Weights of a small GPT-style language model, trained from scratch on English Wikipedia: 128M parameters, a variant of Adam for these matrices.
Each number is 128 + 24 x the weight over its row's rms, rounded and kept within 0 to 255. Layers, rows and columns count from 0. Numbers have three digits each. The size before them is the row's rms in percent of the matrix's.

# layer 6 MLP down, 832x2240, rms 0.0432, rows 385-472, columns 1600-1759
103:119151094136101105127110101134155139138089127108122113118109118126112140140173138109111147153147169100121166117148135096139130113086151105132139100116111118127089106151152121144120106175157158149144144150145154137097147174119115116124104121177128133147151118113134093103144093139128186089146138089079079082102115081121142095112099121130125154131167142128155116107139116152171145087114094133119142191120096103151133103152090101134129107120173148105094140103083098129141146118130161
096:103138140140106091105116127106112132137122113125144125103106145164072122137126136114070114126132135133145086156184121092118161159112152115099115107130121131130155128086153106190074086099144101167142123101143136130117157145083121137102169135143113079145089190161139121092129073163090120100131128157141120165085095164111110159135173120104147130125155139098143152100133155129109145161161145149141117153122138147131114125140124139168137133086099152131135154087148154141130162145066133
098:125092139151108119142138098139169178153128122122135112104114119134076153114125107126170089121159122135105162138153096105154161133124093104128113104120129081099135138103130104096126139154121126142133135126075161117129168104177121134106142116127158151173144150147108123152139112112091135134141121153070168162091100104109105172114117064144112155147146137117152113103118102122126103148137094112126124158163112132110102128172098133158149143155143126174115119164138112120135124109102112
106:127077135099121111111128100151116155103137154137149121132164110162171138136108121111121163112120118101149138113136186127120162080124093138130135125104098107074130175138157141095143171181112121097089110110094145101131095077145137139130159102136146153136155117129121131093142115146102144125121140127088148166139105108136158153145103138113094130118173118138105153143156121173105130148144074126148131114115123100107103147140120102121128161104150104133073145107128128146137163083122141
098:147146181177166137112156142140151096099056124162128134154150113135089168125113154100097144119068112129135146172155125124127115124152099114122148139147102104128099109145114110101112168118119138155107148135116130154140129142142176152121106131139122119141147134142172124129139158121127117091099116091112131101108113107168101111130154107103141119142134143133121094098121135144124121136117153098128138129132129110115125118130134131160129149085121122156169129089109084120136144162120144
100:126127122119142145134123117101119122155093114109112130142118142172161090127119109138160102106089178096123152089094096135123166158105146120107173118118130124106152132134131125115119151151144112114134075125170163129152122146191146178135097116136138160132135133140108109149124137149157105063135147149121093135158102108098117136076116124161088180130165087123143150102136153142134153141151117121122200079120133128119114170154145119130127116122124172153135121101150121114133131155124125
100:132111162127145131154122131099108119156119081092142111123128117148134123139150110113127101128156156112130110141175101084111096147141100142091130112126096140127123116108181121107123155147089144158103107109146133131167100140127122111148137147150168131145200135139127157118143117142121074154136115088156143150109178137133146133095085123145109085155171159143088134135157113116157141116122131114102076156133121143126122115134127163104153109122134140133148115115107112169124165079120150
095:119114131087122153124137102145068143164161113160132149146131088125077179123110122077112098152137109099138132149129110074125122140097129138148110150139180136133110173129113093136123089116115103117100093121149107142135136153157156160129144098113133131093094146103165138107145117137124110114111118092127065113128164113117126150113117112134128144128146138120155151115162130123141144087143162154122096100135142151163125136156182123107130116071117100137096156117118103126181112113161117
099:113094118080097125148144163122096093150120145147113121120098137129124136120087145150127128121115123144084170089149087132153141147146095129141156125120127146100121143107166110132124085122133124152140114135112135089167096134140114095070136064152127127138122140102165111143149160136128105137082137142110128128176171130125172142124151122096151160115120109130151148103155136114064168130139128129164088132122165145162123117143133148109147151124103137128123092125126113143107169114155106
096:146106134114104144177126114125134156157151143069146143085160167087133089156121163143164151086173143101132103117108142118132086131150169133110129135098112150148171194134090113106138155118063124145146168112133128202109139161100145126139140131163121105112134114167092115099141115099073138135149111118127116111164117182145121093132179132134104154115142140140142078086096139133130140133130078141140137142104112104097126189117058103127139164114119102124111099106167175136122123148098152
099:129142089170128123098103125124117122182150157184111137125096125093089131130111106126155105120118117157109128184124075157106165078182146140156147159129121140142187114131137139140131133138177101125162122130129132161160136153137106139113064096130124141142139133142119132118136143084079149147127117122145114123124087145139119169101132166155170103110127158122110161094107161163117140102132101117111136121127115125122129145130156125184096115149142151102127142076124170130129094125167115
099:102146135101115105083123119152111096125101128147117123131185111130106127149190088130140143145122137102177142088120146104154142143110094103127104088155140130096082178150110145121111120110158133144112113106147148123115143189150116171133101113142120116133133134182148145153101180129174142157132126111091136163136133157104126143152144120158139113159137123127127123079162114143128153162132091144126102102120135162161141150104139088175149146153118155163121129133137139114108145123067129
100:154125125131100131173105136110166137140125133165132141106128138099109130173093096140136120136139120169117099113126150122129113129106167126093079141129125109096128133148119151128154124129119128154187127106087136123155126132095143136156119098144133123154145139175141168124110136157129126122097129127118153119086125115111099189108123134129139145107121124098138070129114134095122133115131103110089104146107113132117140189136119140142133124121063093158145132111091151139142114120134099
101:146142104115161129127118098100182131128144115133141135109119113125120089136139154143137171080131163177139123159121142155178126088089150130113138127094126138128107181069145175141106113123107115103174126127137123162119145133124091146127124125109124068136140125085105114094085143145090160115134137134147106112146139119149127066124180167093148114131152118108159105168153142101099116107135157134127132109095098109131117120148139116167146151150129123112092143115121146146113130115092123
101:157105153128123141160126128164141185143118098127090133154118130133137151128132157126142137124143108119092132158083166129147105160152094119141121109104144117142103124102138142142128130123123133124137099108138099061097147125097099098158141124119107109148138122156099090125121139088104126122116131096155108085207127117127125110066096160138146154102132114135121121088118128122083087180118121099108112145112103151122109140125132108169163168171083113123142164124120083143116159130138171
103:110108124130097100093155106112134146170134157114151124146111199137149151138137128109092110127118157172126094154110137175138134114096147132095125122151125145134123165140152094139152125161109089116120090120103117102112110136123117118122101135151137127130075143147148163154103138104109132121134130142143155138111086119170119100136131127113105118139116143104105133130107106130076099075163137120137118119147115154131118097172144132130108093115145120110160076137109132122142140147096129
096:122133126134125122146130150158168078119083087132141131131125066110113117141147129175139122119108122086116118123125092120084121144100166131094131207127097124126075122094129122119119144151077161174119109128106117142138124111166112131131125170138139152160116080146155156121101129119138149158104161106128165161097123106119144122117142116135113112122116142142156111132094133142127081128170072100103116147117140127146156085130136151120142160136121160166118180137151146139142176151134121
099:120123124162134154101140157142150161135143090076108110143059119138094169130085145100121093134167153105135122081135094067139127136113158145149172099102141079075117154108126162121145111118124132131125149100103111114169096158097117162084162091090146102111107140172150106146162133108066110118143149150120125123096133168110125099165124160152134078150143099159099159117144121135102120139120056156120093131147162128137131101119118110109159105138142152138121181192166135116141140157135108
092:122116154104115119173149109131119109139167160103143133151145114157130159108135097142148129139138157127167110099154142126147130118130137121150143136124140143106139106160132138128086143136161110120098126134140094118148141142132103151153126158151121114158102140140168169132127120097083126143120139206151124144146137116141087090176144101092141158108135101129155145136118125086109094131145229155179121118088119115130134112116130119119133118129103149115116145135145108132115138131066142
101:149092158143130099176146134155144089093154140128140121123193186125132117146140120105128116147162136126121081079115146134141120155129125143091084135141159135127156138132124174127129128060131087116127112190172157083111165126101129120101093129116130141127139100132114133144142144104144152165104117138143150131117145138100114146127107129115087148121144097125139142125113149159127155131133143131135132148087140162112127118129121098103171081121121130097097124144094110108114111156115116
097:089125119127145086111099113141163119151135138056135123138101109173163129114133088148144124103166128110146141124200183146151121110141131113112093091112125121098145114108121180116108138120114164135154119155154109162132159163150095162127080117077128118149108147137134106129135181181187141148143132090140145139112108082110169122097153103176114139129136142098143097114162120118160152122123148134089118110137168119128145125132124132122172145157146138113134112105158153140101153138156200
101:127107128134123121131095131132102120167136159129098141087144084156194115136146138108133131160113137144203145142093148087096107107159127143115094122153085115122141098069130093144120176143147135100134129133154126103122144120096112118140110174141158127152193123084101154109167172134114108150176101112124129120143102117112120099073112134148097131138118113155121140051113099128131107135133122140116128146133107149081117107154102121123150096181126149091145159056162153156099145107143134
101:082116110137152134171125168106109129162141154177148119113110099109067138143133132137102110151097152143101117145089115172112180166125145141139132164150155133101097190153181115117129107119165132145091151145169151133108131108161149118096121152149156084095119132111152129142123132153115115123117151132110154143123115145131130144150131123116157132110104158094107127160103140108101151118145103100153133129135137121101162134131118150112121075140110067117128134128124094136161122134165092
093:139129158144123150154154147146125125147142146150131098145152103120144115133129125092122150189105148117119104120137128159130105120140167092097098144116163160157161170119155121135157098115140130136156125152122149136098117147087105151158110159126141108113104115162131114144099106129138143147133097091144131109097137120128150131150130101131133178142154172137118114134157123128145110139148174121108133119114090136095141117140135110132103145082125153123088127102134116123116127108185156
100:065131101160133120155142117123122147149106169110148134198122127130116141130160096131144109141112097145123093158158142116099164080116114120150147112109116123161148163087114111130133129172120117130074104137112175126133113112137143100127139119165151135155138100162140179118137155149135138122123109105145145121130112167135112096178157151133095150118101163114154153124108191094096143129098168157135188155138126107139136122154128122172112112133138103140079156115149117106177099188140117
098:138086127174108143127153137108058101139140138098119102164144165133127114141155135137102131114102135127148137129111119138116125156124135137136134103128133130104130118134113107130156084136123101152146155131136135114102153136146117157137139141146127111115114126094108140160149166139131105125098109146150134117129112103124116135129118154100103159136088136133121145093134093082104135152140160126128125070130076138091095136167147130132126146148087110113102095144097143130107136129165141
093:144097108144132129153129114172093097119070125153106136172113181116100106138104100158140155124119130154140119150161174105134156097114162139132156124121179100108148134094136093162102166116144139149106133129111141126123184074157133132144125149121091161109156110120100089097151130139117146155144052146170140121175098093153149143106128147095153179141096146115129170098114116101163167146138150115141121071166113130135118122113114160137139154143117103081088107121119139133096100120143147
101:098131110114151119139147098161138097100129087123170126201122158111147095159129141062077118164150146137111155130117127139145118120154124147123102085104148130150136117153116155187114120133102071113118136132151157141110173177126122120134069107111157142117100123130148093143131107131143186102131101135089179099113125132111100169109136146085129168114142127093166111152127152130177095114120128131112101110113106130111138122101099143164121072101105117136146096092112160108179076166117128
100:074096128112116089108147112149128106152155144085123129168145154098121096132140147108163094130113105097127112151161117087189154132150113125129126127138104136171134141137160123107113152114106107108107184102117055140127128119132154141134126144125121161171145150094156118126093165152105147130140135136096114142183135128097149157112125118101119130137115138155112141089121109110111124129150135129094104114137143093120133123120121080145147136121184134120115141110163105171116112130160141
097:096120149123180158115126112086142127143159135103124139143133114115180138191157117111163082153083133108152147145077113126137152131117149143141093165091123118146141129112098151107149102126106086131133095105146113091135102112125115114113133107119112116111164155129091128130132128162149121158121129086153139117131127138154114145115103121157137143120127130134164179083142143126059133136128159107125073121105118165061135106132160101154143127129189108133121145125158163140150113126133116
099:147091109166123127128143095158183165113122119140125122144111110122147127108092084148171112091126087139104086158122098142126119147120159172155114138101131125111136115096120147117152101131155112130164132132161155102126114159165095116166118116098128156130150098171131131083117163143129123164158120123101140141109126113111117088136140095074160079121148133108131152145193169145155140159099127137087093131155148129122106125080118098153128151132117089095141158132119122136111173089161142
098:172139103091143115075107106127119134142108089114109125113084128137141138139084117171113149054139142136118127175129116157121125149095132168104127099110150103157120089118116135112137093111132151088096138126116095119119119124102139098090128107107180093084105109153124057157129123161154125159114135123120131151153111132126153119124080084157106161137143161097141103148142116151162110097142117099166109102102126113082131156130156129119120145120116162106165131106115171131151120153176201
099:146137088167094152094151126103105158173143135101106119137159159157140111111172163133161117158165119123110115137140167180164133119048127150128127185168145096103106155124117114124132140115142146138139155122072122117145107117136125147173118106134094098154127120117140169134159136115122111122149144161134100133142108187109130150127089115085122132095149153157124149105159180119106140164094162130173143098131130115113110110146112127099118178144117144141090107090100120123124147127122109
096:091097161110155164133138125136135121183135131126114118117153116164122142151155145146099131184086132114091121152147116109107145121118124145097122103144124143138103192136164158110137137135139128174137113111152110136119125102144160188100123073139144092121123119121124139093146180159179145131086126081110134145136106127122105163182144141133109117140085113103121148090118143141122111174127161111081116117158164116072120139154129153167136095141119126116121128160132151134128118157144095
104:115127123087126085098109134144103144163125148147156116103128139158116116192117093157170158135129102110092127086119150166098165115149155118139138154129129142109127100111156117198133110146146110095108127146103098125075106131093081138119098106138117133153119116149136186119140152150131132151128130167148159110160117122168132084129162114134130160109092114085116142141142123106110107134169140109114145144158140098131133088142118143125076107140146139067156092128142157109133156138121121
100:134103185131095156139086131118118154155181154078140109150131124153118129109129150165164132130135143108141112136132117142172112152114127113103088167122121146118098192129109169115104155178063180134129140082129085110136110204072118161137143118122129147128139130148101165180142150116133127138161099071154113141139129131090103097114171092158083136165161083122141159104162128102156195151113148182102116150151187148068124112141125118099125145136157104113122114109089175135101131094122135
102:091122122146140141172107100130099090119117144070161103135144187095115112149141098126087127140156113124142107119115115157131157105089136131105122174136122127116129116125151111162152135176125173147157154116144098131124170091163101134115138141126107160171125036156132107127120131112127112131119170116137101110113089085116167124134134155148104113104119109106105153134136136115118120124092132143127146104144145116091128141147100100113110096145088113106141157145119075091102133133130121
094:116122132111122114123096143160120109159142140098143115144093171090109134155092175106104081129125144131145155107152073151123151086116143116108157146142128103102111143116112141167122173104140111156145130124103093065145108149078111112145123130148086121122054112157116173170108104103126103126135110054104138080121147137123133115091149078165123156134128098145160123095116134128124157183128139132115102143161094134157119141118147113109148120127111113086132105142151157102154124121070142
098:136163121184113116153155151103125148164116126097135112137169156102095134149188147110097107108133111154137114159104131141104119155123142125143124148119096145114066096097096153145128170122108127132139136160096066149159129206139124162153113128104160105105116171120129082113086172147110116129128138112149122152115149133145136170158098088120140120109112152153092140139119155146119132115076144106160122141150126125124175084161137161051144138126119115100137148146119108120192162086094157
100:163132141131126109110150142153089141128162117135134122128062178144109123125166122160118150111139073106093130120143106134121137113103135132112155152103142046099147166155112110178097138139121105113156151129111140132160130134104159128082144107136150152149111108132113147102137162114128139142099124134116137164121153111106098135166155150116119123134123171162147134089142164141108151124097157095118149111145140143110140131144185157135155159121134131130104089112126127141116164150192100
102:114154117137127118101159155137138102137146116177141136124148128124085119096138097102110091110136104163096144098131108101114139109155164156166183157157178117137141122138125087137189154114170116121141120142142110139140103106135189169147124153133131128132138136104181129145150162173160095124082094133120160107152129204144125174156100113110134079121118119102096132137102144071109136167113137160159152116105129116139163163110155150163136102131096120138170108118113108076156117173103147
098:158155109137123122113135148113128137087143097112103135121113108123140131148092148119117150137141106159124128085111102189077153098138148161100159137126094148168116126139174119132126152130149070151141087121126113101131151092097144130148135120114144133161094103117135105163117092115164125136097082120110104109151141147153089132159123163105158095137135166153075120138123086129154131113118164132131103147117131131150113131116118164128126071056131107143098067099114163171151114132127137
106:127119149104105121118123120135179162150061113147129123097098143107135164138073103150136141095134138129115112128124132124143068147127110114151113152137092131130091167103131157121133174124075164141144161140136155169149119153113092110122133145095140118113118095115112140112139162163153130131137141111117125161160116121136104116098103108126157077101128130099124121131128107167124122155168106145080113080100137116079152168171132123166164166115142123162131139122154170143112139097139122
092:069125100108104110110137096142156147129131086106131132115131181126160096138113093145131108122121084168174138163123137111148156069090132097090093114098136082128121135110106120159106145120120163115112116127086134146091113103154135097110157127118112152078110090130102133126132131110145149119128112154138165154083100120098140144178110165126123135129104129108155154135131114170160127122143100117104121126203098156118174146144130098089108125167124152138120117127116104101146135130118107
100:109135094095120110104116160113139119125124122154142114157052112129153144108158136134109133110131128134118134136184117102106155083178131120140107133084099097112109140053114159115108124096111132128131102128153169145139158116117148140121158123146126152123097078132158137136155122133104125088126122126126098106115105179116154151165135179152153115108162149127124132140134149119103121098119141122103101088137116166141133150110144113115125115141151142186108121177096164081136143128104089
106:117096103143102106151161122142158128147096131127156124122156050118103094141123147133118121166143094123094105117130110136152135127119124106134119143150114139148124146172124109121110113115132144136120099172143131148152131183178115145107117126134120107157128118144149156122149159118104131143124142142113144122120143159124149120112100115136130117104122145122134135141132119110105126158143105136108084159098091153131104128177153137076128156116142133104115145161159155114144119108077130
100:086110141109149146071132154106110143118140149126133137123117115149142155138128128118134162118082134115116113119171108093134133147140141138141132130127126141084121155090148173132163129156149137137166118136135131113100107135111142136129126141120107102131087093133167128160099110133127095107198171141139134104135128101107104133113120115093125144147161085093110126173114131126136158099122114093133155130106159124174137130144073117121100151094127136185112132093132111178087098129146083
104:120159115116088090086121160094162142189154131051141113116113102176153171079130150135149133140173161126130135151121129148161166149202136114142126067125130154104082148129164158121165138137114148166119132127133105095125086147120116171145133106131104088163120123123149110171117107145123126114156196135072148155122143164140130122156101117100132083142082137155158160157141134125098113079147180163124112142041121138138138094107125136144146101092136177140133161115096121116081147172124111
103:106147164145078144076075160148132131104110148138144121111124119122164148110102132197116167144099135149125128117128130175110137135059132126114104131150150087136128126141165109124111172096108152112143124142140106119141109088118138141117113134159154158178171131150131151123124124119141133149158060108186148130142123118103098083143152153128132092147076145098098135098130117105106120107096134136128125146154094118111118090136123163127123091124106152152115114109134146121117130105083116
099:087091087120084116149150114128132175109130103153110106117153134168122136138137116111161134090157125181118179114126095136140135079119139169129110080101151086112128131154141116176125141123144119166136138123106106138156112089132155120154177149126128134125175108126095160115165122125103150127125123129103145116110071161111152147107109123108135107104132145111074135169142141176118106136125131176099160117090114123123144134123168154110125130142113128133110102117153174159142147109096128
101:153179161160093138154128134140115140146131116123123103123140106114125154137152093092085174104118152147171137130149136120119104145163150079111132160117153139130113137171133175147133163118156107097154126143119120139127177085127138116117123137131213086147166107158150099130092107102138119149137125156123174122136111127174134100149123159142125165118119110120079073100128133156095109130122107150099135150141159129138142100122120100150153126138130152127124157139133126143143155151128175
100:112104109145152122144138111130095122105159093092148159136115127088142170110135112146146171145168104088179134092144147098158138151124112111110142158097115072138153126098147157117136144129065134140102106138098163124136116099147130149126159148150117130081101136128173145160146124100112095113144131113110106094142145092116156128126175121128174088139151134124119091124088129148135094150121125103172165095115143116126100151133124114138120141124153134149141081118086126151146149102143133
103:091129089110132139132182125117120097128128118104132122115145119094154113156151108072134124130140140168162110127102139146132119094088118155118119134122114096136179146092122139103114101145144104126113126104095156118132153086120162132114130163145139160112107124086127111126115109140120133108132099071118131084098131142139180165105154152099143120129108149116091130133151118112123105157133108156126116095166138156121150151146137101132159101142136060136144107145114095164122122143079173
099:154178111154080147137151164141109189106187133168127138124150150147138164160121130129136151112078170158125121083141082134103135121097133147134152135112140149136088105098155112111129173137158110079143128127130197129103139122153137122173120113138116144096128142069119146155174101121138099112138124127153110117145147135177118160143121152127111124144137137121121148136136115101106146088155122173136187119130105125114155140142129118146151149094101116139147082129138124125158117096125109
101:125120110091140106160162143108177133129094086089127112122106098112139117141089135132124154116132145143149119142134113127126089137147094124108104121108083116118109180130158138139128120097098131111157146125163124162117146188158122095125143139069151141112114117111128118154112152137152154134103119130122148098138075138165119081098097121154141135133141081113151124162104118124122173158116115141098131149111169124149103117165084145144129138106160112124092143108134077164133137112082127
101:166126157111106119096180117131158131124140066130081107086131127140130176162157120103127138137142092116138173131141112137170119107147144122097090113139120061141121105151132150106171127140119117151130118128137113136136137190126125123169161120114083145095140092149079091164134109093125141130111074122130162128130108144082163151130127132114166115132168114129125175118124144134115117152157115122147124134133111134113131131120107159116094139160127119160114101135099125128125135123115125
101:163135123132146158122129121169101138095086096092128120169137109163114087115172101104153134141111137108095156146151137122118159122113117150145172129102116097124111131109098110130111137144132125122130136116098103146162130187120097127158166103135140151113164078114116135111126110062147103141135118124149111162172113119140161102099129150112160128108112148130138127171142088173163140119114143089111104112089155169133107145176165122170116170126156162100086128122129142156120107109118151
101:106130100094146144107156066159075171150101111118092136110082089123135127117148140134140118108123114150120123097098127151092131069123108126148130121157128093136140157118126126107123099113125143152103127108132104162141147123111093105120083126163130106148085123163147184130126112110121156125092151171160158146112138180135161150180164152136166120158111145124128141117086125100150132137118106128108142182119153093161120131113119131100140115128130155172108128142151119137135112127102140
101:114149113121119115108162107139124151190168116128080134109148184104146140072131153154173088091069122173103069134142117156090119151136151116139196144093152137088131121137175122153147171156146123144127135120122129100182117171147095127099133160135117181120074124153138120120109175143120114093187108118134149162125137135132141147128111132137112172084110136117145193109135127127087116115185134153143138128145067102080133137142176133127164137152126143125151146124097107098105152079102138
101:082127103103119172133120113100157156117157153107140147114148139131132163117061159148155136175125121127130136171116112166135125085114115141159075154139107134136079155127163089151117117127126135144125166158126162087134098131144118162158142088090129137101112123120096106092139133116089120134153080121102139093120122108149152109086106106169095103130108105136124100116124097082119078139134129105093128183145155086127138113119136134111115145147143095121133185139122076172100108151122126
102:171104168078080148131128116111095117122120122163129137131086100137114126188086131109125163131130122131122167128112151150167080098137104154141085112107147125116145110131096122135138099098138126089175114133158106146138126114155100103121068141096160176086127120159133133124127091158117161129082097132139086104144167161182139128070144116148105138125136120136145099141095153146120138114124072105136087090084161142126111100125146095152087127125106164147137168149140163164097075110100130
107:149078145133146157119121137130122129133107112143100132135124144112159164137125138192124124166153146056087135183133143104156119126119140141126125138146125127171136063083170131098119117158117073110144118063150152154101098111143110139119132089109165125127139147161127135081144136162100136192152111122141098153099135120123161100145102131105113103139093164119128110109122119116200057146102147150100160150144092124110104130118115097163150170122122117143157117122144107133132108086119157
101:108150139153133160155129088110127112136134108146118109127116138137125121153112091143126119113111090106148103157121126122128112098143157107137136156152130118126104140142169150114152152094123151103140136127129137127163162149148122126126116136124085150098116113094114106123132080136163130116161126140116123153106117147120134134105141146174157190140136096149099104112142108116110138153124125158127125128109120146119143124107083114139120099122175121071130129138140168146156141132104114
103:165114138077119155150096127164128139110172105152114125114115137152143147120112152157197143117132094136168136110128077101102128100127124118117111131113123155142161125120125152143141123164116157134141129160094133128097165131123109095186135163064124141091110106111110137118120119130174141154152163120152129113161111090104109066137185160137127154128109069117128116135148103112129126172131160150130110159126170128163134151136125141121126150123124148100131103167131112142105159120163112
096:088155126126148131151127167113148132152135078128116128093119118119134092107144133079153127079093110100142113134119144155140138137101096121153143176096131103150100153118154089164117157157134066140111129100125130115123117121148117133088147118177098139126140099168153103121164134166150104136155121071151151091138116120115169139133103161137096127101148108166119125108143116104102078160172083176117188109100088111169123137138138144123122136107172095140127167123118110145144111116157135
099:157161098111108094138130117123154123133155094083105152070142128135140118097122121136183145132142148158134124106132117148135152159122124109092149105138152121204150165136102144156122161130154120110129132137097075115121170143112128109123174139183127178112106093125150120113093078151123115120148111123153149134140105162145119144150140130136121183112098140095115110100139140138124123084145146149108109130094133147109114120126107143098093135119122165139067139147100102131116169168150114
095:105136107138186134127109163134124109146136123133124119138164121103151140119132171124102147112135136115108128153145131122128166141108152129132146112093120161117097107096170195155139119109153101125155130116131081111110098078101136159148118129096111135135042137135160113137147154149096108100165120095117117173117136149146157170144130146225141166148120144181116150143148172134084147140110136132169135102119123130152145137094127138111124099103124085130108116111158122120134130143110138
098:127145112144169137135125129145094108089120121135105139155099155155113120145121165144138118127080117129135146091175139135121140101161100132140138157130138122093156164145076174116117111131091126136115133098141126115132070158151139111168133115122115108123153076108113114140176126138131133147170116131103150126080125103140127153123111089140110141112102106101097113090144111123139122144126135096148156113132113155186108146139165120097133179100118164144109092071137140132130100154180165
099:135155146142137122134110147108110101156149120114137142132152082124146053147145118148100142160066161145126136142135106113139103123107143116092108175155129107096075101097192134132131126127101180127128160113142136136105134194133119175111101128097153101175142167110147159112118097098103146140115162151125153126127143148112155126137125106125156135129113147118156152145120124097143127125099114153155138178127146140156138127104110155147156123169088133155114160135135127109131119151080149
098:106111158112149160189177100135095105127136102131157119153113122100127111143089119119111115146092142118096114146138155178108134135107075140121121220111086123131125141195117114104120115125139114148111155148091135174149140171145169105131138130122105132071112141142132095159126139119131153120167122134116162093097153131142106161119146126101138131106143164146144146088130095141143100130112138107117153110105120117088125130136091128163124184095153117092117106035120110104106111165137158
099:117132115159124080164110128130102120126102089181114137135097157122121128138112110056116136141090149115079138090083122184131122124092130141092123093139134167115126056153207143132134120119128093149158107132129166166117144111158132122146070131112120149111120121122068119113102148121159144124119126133165163121134110132124088133101120141124111118121136129113139148147077127122148173126143123096141144099114102093130155165141148152121168118167171153087125133144103129119124127137125140
104:126120150084144098135137127147131133100138121099165128131136138152104156170126170158105152082165129112105090138119141133129101171092086133170203123168127109149103107143102084126168083163136129146125096092135109157155135130120097102132142113131105124148158138109143147101133148145107114126152131138158103112112104117118161116102152103140108085158151123155101114139128133158144118116115095113128124110088117132117120129165131115121106120112134105111151133106079156132110128146097153
104:094153142138140149116097157105119121163138139121149124121122127093105082140108096109129113124081128130152084121102115134133141156076140143144146135147099137124072144108165158123095081087134101149105104108130160108143121069179141099142156132138139115128087135158137146118133126123090088119126168129125171075112129141144122167170096105132164121083158150113111168106113085151115116149146102106142159147131129150144114141117129142128166135133111130155132169139096121077112133118095120
100:122143097146074094147155090128126164128139110156140112120149126133096148166145136121118140116147145144100157121168116118111140098117128135109147146126120124137153081127138132092123123112176102157111115139162154168116109111141097178139144112171174116112105115119122114103162130105142149163115147138141131172126129161090151173156112138137119053136110098154194141132186151110119118087091143181122131127165143122124111132150132118096134146151109107118131161160095141153155173115136128
099:086129136136136098126107131120147109131158139131139123124156130128117110105147118146158117130087149124109122131134104096102154125121123125115113116119132121115127111120087100112138137118127108086119123112156159152085112128087096129140140154131129101132116123098142093149139135121134118111128194144101107109114133119087168190134117142116140158153113142168154084130124129174114146119151126147107141139143129134114081125127117127120140122183068129141072088126121134062130142139129191
104:106157129108117098115099116147133110122112123157121129114055121155132175108121142127154136097095120132136127086140146122101145141075121128135141093150118125136105107139113148125140108123130131122139107137171146097147158136124126128120062116123110084111136148150149106123137211153099107120103148071139124078097145140054131111155144112147089110145136134104091109127137105152104117155134083146117098104113138167131090122111093071126091105108105130119117188133153129168148114152123141
100:108122137112109152137123154079141128173109158129092145092117148137120108142161169129149175109132136104134151125128125078143115081166143151140082089116129147116122147118107180144159104132125121140114177108137133153122150121100170118122130129120126070102131139136163135090119134135100100087089174090159097141093134141133111145134120144135099168099127145153167136089148141152160151097126137118161107125127173100139109140139141137158163136115133124148139124111122098091109143145143135
096:122129107089101154156143127159155127130080094091127125106100124123126103186128135139125087128090123088103154122094089126119124072141152121126147124109132086135123101133112137118095172155163145131123119104126147126134111122105087151168138128117132084116133149114142145126095115177129124092151126141104133108140131122136084113201147168137160119117138114100131117146123109092080077087123103116141125129144177105174139095133154142128102128122139115148111118180126139117140159159131105
103:144129136138153156134158156125117109119149104123118130137167120136112144154095146107115188119122131133148149111130097127147134118083154129086122141082170152158144092127113148128153119120146106129128157125155157151159176110107162158122133126105169154120095145139183080158142122125143107111135150135111102115122109115137087143154160151151083108166114137105147141160153118118139121153133162142171132134130139141134098113168129123142135118184095148146135105129119121142133157150105123
101:133160121132102140155102098145180131140127147117153110099091107104122135145133123122125091150166150191123135159149151149146120136120094130080131128152118118140107139123091114143148093120107122118127100125159135125128149114100158123127106130114160165071128128135120113122129084144132127136104126093130135118108119119095148134161131099131169114124157116154145141134126165106123157117121133112148103117196097118099139148100145097143131138187135151134134122135131117122139134126119105
101:123134115112159129111121104101112121105122068133121126158122124172099136157101134112153128126118138129098126092119145135142150127146101131142149106121138136147156167075134090126134123179093115135114144093144123102128132156152152095135174164141157125101134116124126124119131091120134104127085124157134136116116125114136108142122115123110155087111140133118156115127145083111120133099115134136111146152130154154130137173155095133105122126151112122138090109126159090101155138125109105
103:117132170156170106160112106122161099124092131103148124123136174165102110140158121091137094095143113108141118143140125122107158106147106142138104154137116113116144163134159090139157143135161082103146135108139166143136136122125124137129123124114168152136102148075131122155145133117132135106169132153128137153124075137128157129119122103145090119135155150169138124104151136173157136148129171142115120118125118087148124103140117115104108101164144151124116155126168088138157134144119128
094:127093154144160092123123115131125105133092125155138140076104122161108102161111113143159111178118128063150124150107097100104147142178155116134127135125146114137095117106088164136116109130077144149116174103128140118149117109080097160148118155127121148114175165135146126122106135107132091162144126154157112175095091165150113096110150110106165134138138121145132154138128114117133107150130138114170021114096086126127148144139122110107142161130105116154104110129098141127116134151087139
098:122110174129164088202156121139125135121126159175100132106159115113161121097147113105179134132106113122118106155145124129131132145157138170117115110134106152143077127081124140149163145122104113126160134132131125146145138154094176140123162126140093144133135125132127117142113108127167134084144128130131124124149145116137140118101096137102135153140117127133123137075150128138146144053099168122140155123147141147115155142138122080156126123196144119078124129124148151127138136111118126
098:159144160112110106107102152100166157126112104114142140149136137143122106126135131123163123125132141162126160130135179170110156095169123146125081154161138159136156158076116131104091190133098126112153139114128071123128120116070124127148152153162141133114112115127174122147121137081171101108153078159107135086157151130064090108123143134107131138097152102125123150097120117136112132127157143115141136170135137131166118114124124099122115104147136090131097121164126167120161197159159073
101:103124146152152139136140101113134119130118112163150147138135165129142152117114105179136121125188140143111137153148148153148099099202154132148088143133118158155162144082138092119119127118109094141168146137141147161145092115135122121082081126102142133141123111149111177109093133125118129116129141166128067079118152124117130123077140074128143175119147102138134158118120124097157104109122105178133109152097124140082126122138081113136116118146139124100133126129134124130160179132085144
092:122142121119135142134155114150093105099144090149101150128124125103139142157123120104136157077148130167052154148125128139094155169120114133122104090116136124121089127164145116112093118145155099140095117132144135110151128065095150145076146106109126152113161122164137191139155106090129156112136136097148126097089146136127130144140127104117127163126124121131180126124114133114101134130112168160132117135106106132206126096093077115119129141128091142142136130156143126122127113144074129
097:111133117155124148120131126140121133127153147110139107092128097148155112122111113182122120160065118136130175127067101185168149136090082116166149137118131110119155116156131100135124111144156099171110176131152112126125110111122115155131119117150100151112084136080119100145143130139118137114166119137146136204094129123138139145176170106148161084099115105160158174159165157171107139105121138141160159131148113114115156098122144198091083125177127135152107140117167116091126123112175155